config.toml
num_hidden_layers = 13
hidden_size = 224
num_attention_heads = 4
num_key_value_heads = 4
head_dim = 64
intermediate_size = 896
vocab_size = 1644
hidden_act = "gelu"
norm = "layernorm"
norm_place = "post"
norm_eps = 1e-05
positions = "learned"
qk_norm = false
attn_scale = 0.125
bias = "all"
tie_word_embeddings = true
parallel_block = false
init = "trunc"
init_std_qkv = 0.0244
init_std_o = 0.0
init_std_up = 0.0244
init_std_down = 0.0
optimizer = "soap_variant"
learning_rate = 0.00145
beta1 = 0.95
beta2 = 0.95
weight_decay = 0.17
lr_head = 0.00938
max_grad_norm = 1.0
warmup_steps = 200
schedule = "wsd"
decay_fraction = 0.467
decay_shape = "linear"
final_lr_fraction = 0.0
batch_tokens = 131072
max_seq_len = 1024
doc_mask = false
train_tokens = 601700000
max_steps = 4591
dataset = "wikipedia_en"
Each number is 500 + 40 x the weight over its row's rms, rounded and kept within 0 to 999. Layers, rows and columns count from 0. Numbers have three digits each. The size before them is the row's rms in percent of the matrix's.

# k: layer 3 attention key, 256x224, rms 0.056, rows 107-121, columns 0-223
# q: layer 3 attention query, 256x224, rms 0.0566, rows 108-121, columns 0-223
k107 048:528479467522501437471476512506526501451515460452485458520522531496541506494461484472618520518521530504489469516474440554480450478494475474534578485566563524509420592524498498486468509520479515508540467482468458534501465520529454439525512493540555487488527408494450510493557549498491521472428517510510472474496539459515477482512412502449527471463521599445513437499494527414499515572510524521478388444411476457509502451446489527443540508425510466523478514544499488565492512478446505452424516575528529534493481533568560540488475575462443553409498456468494500458468514459441456495526514509408528524520513501483556454579520466488437511410492498491558504564520548569471484479539
q108 035:469556408509477484526475544575541455479508462488550482477480477488553546503527478473495437442519532476484460428494480467440416570506507472490503498550492551430484425507454421480572470498557466509451528439456388493513526439493552527522558556482507457448499472514521524562543519484537441540411525565511544414438469493464522482509466507498433507466528479416480478515504501533456478472456460462447569540432509543488577552574489514518435494490444473427505477526457514444509503507556540517515458537459537550495491446509501502507563490491491451513498454532578539499560445436447470484511526494469512511445564420550429497474467495525490506482427514513455474512518502492457484477476
k108 038:452486476484529533520498522470475497503473509560483498541467475526466537491517537492455512553493569562584512518483545507469486544541511467452472490468571493537496547522550523481443448457476482505558452548476541463537522459492614531525458416449501537514494540501502555519459537537498516527493475484568504537509522470434576504520536556485542491470489466466490433547478490496486504500493562468508425497447525460453507477504586457462465536492455475396513443549544485531453448541483506480550567450510451445483564474504566577423577487458479495444510476592566478462462510482483478453540456490579456503491410495544501466517492502506660511485517505451475488457516412507497535511491
q109 025:522495436474543482563519507514502514456448541474517559462548462518505416433527494536413487486514487480485484505577567515515503487458452552497524533528494472481482463503469455489499380558531543470471540558454379473516534543524507471489475437591513515442495473486503461537538424531521538531459424518536497504500465507479468530479443483513486501472458529482407441440521503515452498475492600472474466445458474489478513504505523566454491517425556488501452547607481504467563429510519432423483537553474536533528510431483537458449505538549544505526502498517504494437472533498468423534504494511532557527489443478479465508487498540563494505435494477488468454580454492490540413440499
k109 034:417553496441494540431532477467480530507526494449556410432514495513577450479557515492511481497510487506513480475467472499504478569442480482583507506506478525517514459423455461495543486487522491444428565493429458568479484473518611579496468500482503472471494534496557439448439521511528515517474445537478461450518528453433549425475524455508441533551513423424521480569501508492527512470514465466484550527458537499459470490592541497555498559481450531513497530493500438553484524507641511554527462522478498555495442478458522494537444458495553443509548516527548474474499484557436563460506473451517494488491426507509499493449455478490585477504518543519459506481502543486531572448468
q110 031:500488485557480536532499444559496548481430517451503517505537498558489601452574477507510525495526496502478486488475516534464496483539543501453519547502495501431547467497547476530525497428508520526539460502496500592477477507588533510512518475442457519562517427507565532521566474504568543454515508496489521483415448553431564444514567532575472548549566528495521567538501499438439542558501454504576412527479521558552562557527482520446522509529509619474526525462536491533534507541480517516490478576518521571496517446486494469573467549444504482510538496533486501456512479497451482500543546494448504539450564496587558516495498542478435485559525525541527522465462392491452505522522
k110 034:467535495511438486504532431473465520478491526552454450479452441456515498474574525507456444507431509499428514537476454449473426478541542570412436533491481515548451430484514455475482473477501511499503493480527516478492463409472531487532483550513568467444487495462482512476465494399443515501422547457439478519495500534455553494442515498497527518567483458488454515466544561483491455392539418505520494508501512451410484498555514502437369536460518529536546532537426483421451445509502479529556503462479470545485517489467502451557541409495526496487529492542457501488479465480512526501435434519501527555529499457463500504531508503490540537538473462402434500494575486516485546542482
q111 024:525534517460510449549508517520505525521444518450467511482523418462488435482480581585456538499473426510541508488580570507532605509467432479542505474548535498486505579508445561466493424582456497530412491494507498548466544591387537473501449583536457522517447455432555454469485551530454508505538488469490510543501453500523452528527488501442503507522544544520434493575554463493512511503439533491450507458508511526484479519450561528457554524487509496565502544552532493512496461485482483527503508492506505447489444480496538527484411458535562547452472444484453528526463518436510493533478457528505509506462444541525496437574482472463473539541449507447541525525519546583500422485512
k111 032:474497570499485544490479462523527565476514419475472534542477528492461506525492499465488517468456489511428529485448506541442485488428502505553573531488478492506433489516542454501461462406465418463520540494497513529537447480500494493458471503498463512504447587560527471505481452536479546516445481536451465531521525410467527435440476506510551513554555496444436462469479459443521499514499527490476452538463526493416464479484548515490387541434522488440512414542499461455483457559476555506550493477475492520520451405526490474376428558449462482516451478512475502505499499500484496521477535502448427472579486504517580482505512487446541497535512459538480558513397491500491566422440
q112 029:439492538515499472517585457579438516561488474461527490487457492508481476473511507567389514537486487507465515453525509463467432514451514463374464543472493484479509463454538509512466492501460466512506469517463538433487451528450530482462493426478491481506482439531524488504452481447532492534488420437504485479557486509497447494463452486541482475434483448514469505550514526491476542431466494472610448471475502563555399533466441492518514473583480514531534564572509493524484507519518472570458468416526515513528430475438456471465443463574481477521479488502509495568442478561503460508537522531510503502511437484597529495408472547525516495491480514426460496424461404495478489498453
k112 042:495461505443474540539522526475560473518467492510470506514434535430550487573511567474556535503543552547553485561551420512546529518481532470566477461504482495520508552547509499492457494541499453480503390530503429501492496523375498514505461380548522501521506500496537479481542515501510505487452514439586600511570487436498549493529531503492564431436506524512532456470531489601494532489458493494551459453530481496557531485460460518553530470522459512539462482554513491482537498520481519555512555491486544447426490531590577565512498495487454610443503452522516431508557559458481436455502512508526489467537547507513503536492487506570500508435516462504470535487556501514549447470500
q113 037:480527539533544506544496496523499495457471483526524481471565435541528514457440445502438588445547493461510547439458512521498582453488473538471504504500488497580475517530499500519445486468496535466487486533549476493460509506522469502476524565556569505520484400564508466460545487593476496481428547510442549464508489496418505499479525471442488545451559495518431525452529486421507544433495440469478502454522554478550500484499483482478520462430459522465548473489522420507464461555450502508430417591554518588545496432451454436571565579548550459532528498455545488554486465495511494489532537551473532496531557469560502444502469515541466500555509546471549443501484502482475539455451
k113 046:469473415490532533504533417470476497491480519491452473537517437572516507480518507501463481473462485531462434511473528521518407548488516479448486523423464547489514461505458534514492487473610489452494452465466384555555607456470581553489489459412470463488445507491484577491479505518501533498469509473472532481451546517512493491505613472500501531556556473577497506514464490507505440495485476415498509538534483531452493516549516516511454523446464542479520510425526518433438475538518499504537431449410481499508469438469459494475438461480462440506487499554540511507493456441476456436493462488554503532438497472518550556467542472479615434537457490475431513455442491510497519513515
q114 030:478531473509503513493442534521492494548502519491482531534482491477461501490526516479569480498449502501476570513517527497501512492486583505457572503418408494488591481519496482512550553508490555498524515557542497560555499504516462487454551467472511496567546565484517542518526501447507564502516535486488518517458544538506547543536592401583546532537474528508464469534528509535472501544527488554501544515575566533441494428549508515483461552513490538585525522466540392508479543503569449493511558498549473530567591459509483458580518549470525526559487467470517543536512506525496493430518487526505568487509508515456494494537550552499600544498498590533472491458612577589499529528476
k114 039:517486511463545436568465487436417512513454506521545423568440513450452468488503534532452501504428531480480482516573482514528479519506514515489498489507519563519526517516550551502530499508512516577523546525489491398527578540456479471425446539524502497519484536494410424485510526485579516515457546473609543510549499449481457551563399515487528472504505508498487461512525537564521499461465523463527467511526566487492492498575475493501505491545494491480482552509494553502478562450466452570453577450480484469468478585514533573403485498515491446482546525448447531460525553477568487510478489495534530470445453536509485520444521491461542516487480435518355504512565460461506497548519
q115 029:457512575501499546541445459529471496472524465494600455508563462560512548493564566508420454507548512496511506469466518453486496558522502506531543512565479474509478513535548498588533480502545498482455496542494511532506584451465570544559456515458519468442544504516491506505522457500535463507493441489553395459509480497495586567460508484425420546551476480457509456487489526541461518552419492502573442544501515563523530520615463513589488447560506550464528519551477564494510538508511475531461436583531498485550523476497484465558476447519498420576527525542530515522502490515455483457571530479510480479550536456539501496499507514525491507553530586528562492500443503493573522532523
k115 037:494487468455438441468522461459526531570483437517470509502529482477510545475480471566572460576489487560517510517477501403478468472435566483433511533453480471558508451465505502469480525473469487504532412494450471437485438474444481461534465452509493563516502429503448496524495489422500527484528517481494580526483513466483476491534535538552542446455414547422477552560492483474557471393452484485513456452512453484530501397492562450499508510523427488558512513549470548511465484536500495498493543521514482406463563454490480494502486479488510548438530532513438551483477463466464496493553457549513499513447384570488529484512510496458536474520497537447401486506574565475495473482548
q116 032:483485510502543488474528511540538500469532512546503520526550485498515604522508565456460520458508480556513439458459478486509486493493499520420549475562474497472571518509495547600418523470506488461486494612514459506555548552507475473554538510480492535431477463516472589463519471459557527447475523581459497441408565492472482528453446455452464541500526458533540537516488444571535553556452512507528460492545563573493501471508508445445585477487488501502529508509533494536463554430502454559488478533458500495573558458491500434528536546523454472511563524494537549521496496505534458409524527560514525500500494457515544510500582519490496479537555564523551462445403506559528478558527
k116 039:450467482475423522565491517520540471529455555467516560552452464517476425473549474463497510551504480487486568499458540474521446558500488520483529499528520462474509498483481534500492484568459522543518508517485499541415469449531507537504526473526531474626487540530510499473498563452543542507604496471493499552503472522470499484548558512479524507577428436438448459584479573492472461455456545464557511534557403475487462554468487490485553545451542571548499519365524482543469554433586475488472507490487455509488507538546412467456540474528460503555531499502488479504520575548537495508458465528552468467490498487608460521511570496499577519486460488508467505503543500483543525529529
q117 032:515460494448500443520440483453500474534544449529527549590460514465473440546450584524480476437482508520469553504544443564512484557470439470519538464479446528436551473501549457409509515536489550450505541518495528462486497503454481482515496468542515484515505567485484471510420525466516528556538450470536458541444515462563489482443518454440532451482431543476419463515489499544598491467411487513502510528577527451462496505478518508476515530453540534512467469528440496473483459557464557516473550485480451349469533510475475491509579438527445526505503499474477512520552511440606498483469447507542454508514492540434430514540497487494605509530491514457470514536540501532499452504529
k117 039:531498497491547434541444517415481533448458404520454489488491506473494468518409498496490473495553519505494458498531452505452525467450445477530481467531541413517481535476475512526461545591452494545497460454452529468435465545511509468482485469550532515602522450527537464420509539491503496439483554425494497488553427483508490477476498542481517491512533427405497523531504523484502507485447562566490475506463539506446531483441519545513532504586434491458499475412487526518476508477450512502414551492548561460457520576520551567502489562484533523453451554482451492482503516497522485483523554506455464501511525508437478451482526529520390461493442485608529498563494512466442479559574
q118 031:486465498462512466519570482541491477529534514489456482521465520429514493486462534462466487557449512515446489491504467492486445447471471496420493459417480445495473461492466524522475482485468547451539488557464508408505537456505428419448451506449473488468472463487490487469508410396526482472469448503475581461539439466494520553548463457483492480442497480519467503549505452553482540547459500514494411445537493614476475465504433483462504532566472443510455447469464484551482435448479405507527481478511470478460470532478442526436397468520493499487472556487523554516488506509498504526488562551522455472531357463549477515445454492492580518527491445522452426512471484518482467515506
k118 035:499501497455470555424475410392507470432489413512483524438490528443433467526502483473528457456511483451578552486418517547512490465536470491485523515498517531509491501524558493520511561546442466560515529506511518486489520420547481560431461501515499467515493540514551492494508600495523496458439455497527458520580512498470537498475497495528549450540459545443515396408497524456504508485485470499477528578479483495532482483472441503516541459457471483427453502532473521493432512519514480485461612488492464519525518635467570546490549575437423477456546474502442503453521507474479457508490539500483478546553520476490505480553489471530526523527485454485430559530566449544511545518514
q119 029:502501438486517451477425555428521428559566432518479461489423491423552451495452447455568448475533561521494501511487481518473503498491431512473478487420473426465447530504426478466521500518510499514556487517465509460481540536374487464470502553476528431507495546508451539428532534457474513488530504449517512461536423448494515555545506487474514481416448543475489426502518528582508455597478590432521527444511480498468523519572458525510463506525432430498445433482438455474500530499527488500508475460468495468452488554488485618487556489498516512520481451521522520496524493449520542526527488414506541491464537462488459485474527515467539464457453453555422507491500502509516469507503
k119 035:565493431458522560485507472510505556457449526491533470459492565513475431474475463518510479511513533476566487478468531485485461458502490490519519519575510575544551513540519472446495471516444481546511442509496442437528423479447474514532453495483483549507466510551477511478471513536437493474453483530589528560518611505462593512537486529460498459527495531533538448422499517551510576537476518522534503494494456474536516493438563458469476510503543447470481471523512523453456431516497520436498598469501465431488534525556540551424493634442414505462501505430490566472507475475503510534573509484513417487523477468547498507503540443541558559498508499473517554584546493506447559453498
q120 049:506507519513538460544517481561525535577467504556515518536516525466544506519529520501516510563490494536514536516564489500509511559542554533450502557476493490561545530530546530522544539550519554532552580542527559432499555510532518490534540521503502493491514546537512518587528534484551500540543548494537574581516525545543537564602566500487556505539489482533511598590531501536507494533495539505521476561525518546538518501543554511533519544519553536585537556546518578561549540546556482522514551488531512487529503503514526495529588484571462506517561518536507567551518500520576544511535498558546480507542480524562480526504527551537659504537525530544458532494550523550495530519567
k120 056:521439504461497484492486483510490475487529469482442484493458552461443518542439533534539467509544566545508421527525410456487523503506418471570482452531497488497459547479506491489544530582509456523535489466496552495459497536393466437409464484545450519496517526493418446489478485447520496492513482422546491506557479464531418529491433558501523433510475493503451435495517527563545516540487534478514431488536440497493479457453431519553562503552473485528448464527482487535528523491435493508488574490530537448459445533588498591465468479498479608491467492461499509463493535504510491545489464492456461499548504604496438538531514478492450508435485465506474493565582434493504492560581
q121 031:512512444516483465502422435499518509554495567563535527559503503472490409458543458438586488527474519515479498535520440519495523553491368468543428547466483456513473462532410494407547451529539495540490523495461431530448490487492489517503451545541480477500509501495475476551456408471462469539456471479558477523504488467523530489495452527533442399500567483535552503463523575536530508484484490491503481487483426477543510548497492544541464546561512531463456519440464537486457417475466548519528501435447544480440541510495490521471594450493473562591498452542462493468551498515438514612483452471510508526504487486536524534500426537522492454479535496498490502521555430485511504534541
k121 041:511496448460471518499463437451497447471436426489452480457511509458473499472449551512421487396536490480464503472477450496483509460485523455483478454493469478481516461526510456472493524495501552481544466446488488467458427535549482483471504442522506479467493461452468506479523518487558506426550404531493470460540501488501509437427451564428541486506487514502485507396468488453519515442478494448474486552500454492476556474470450458462539533496490465471466442489423522500540542441500431454415479437473521508469482490502487437529411563448502502487538449472441432518454484497530431445526568503462472469472560534431437528517527453507384456516488489513544525585552463522427466436527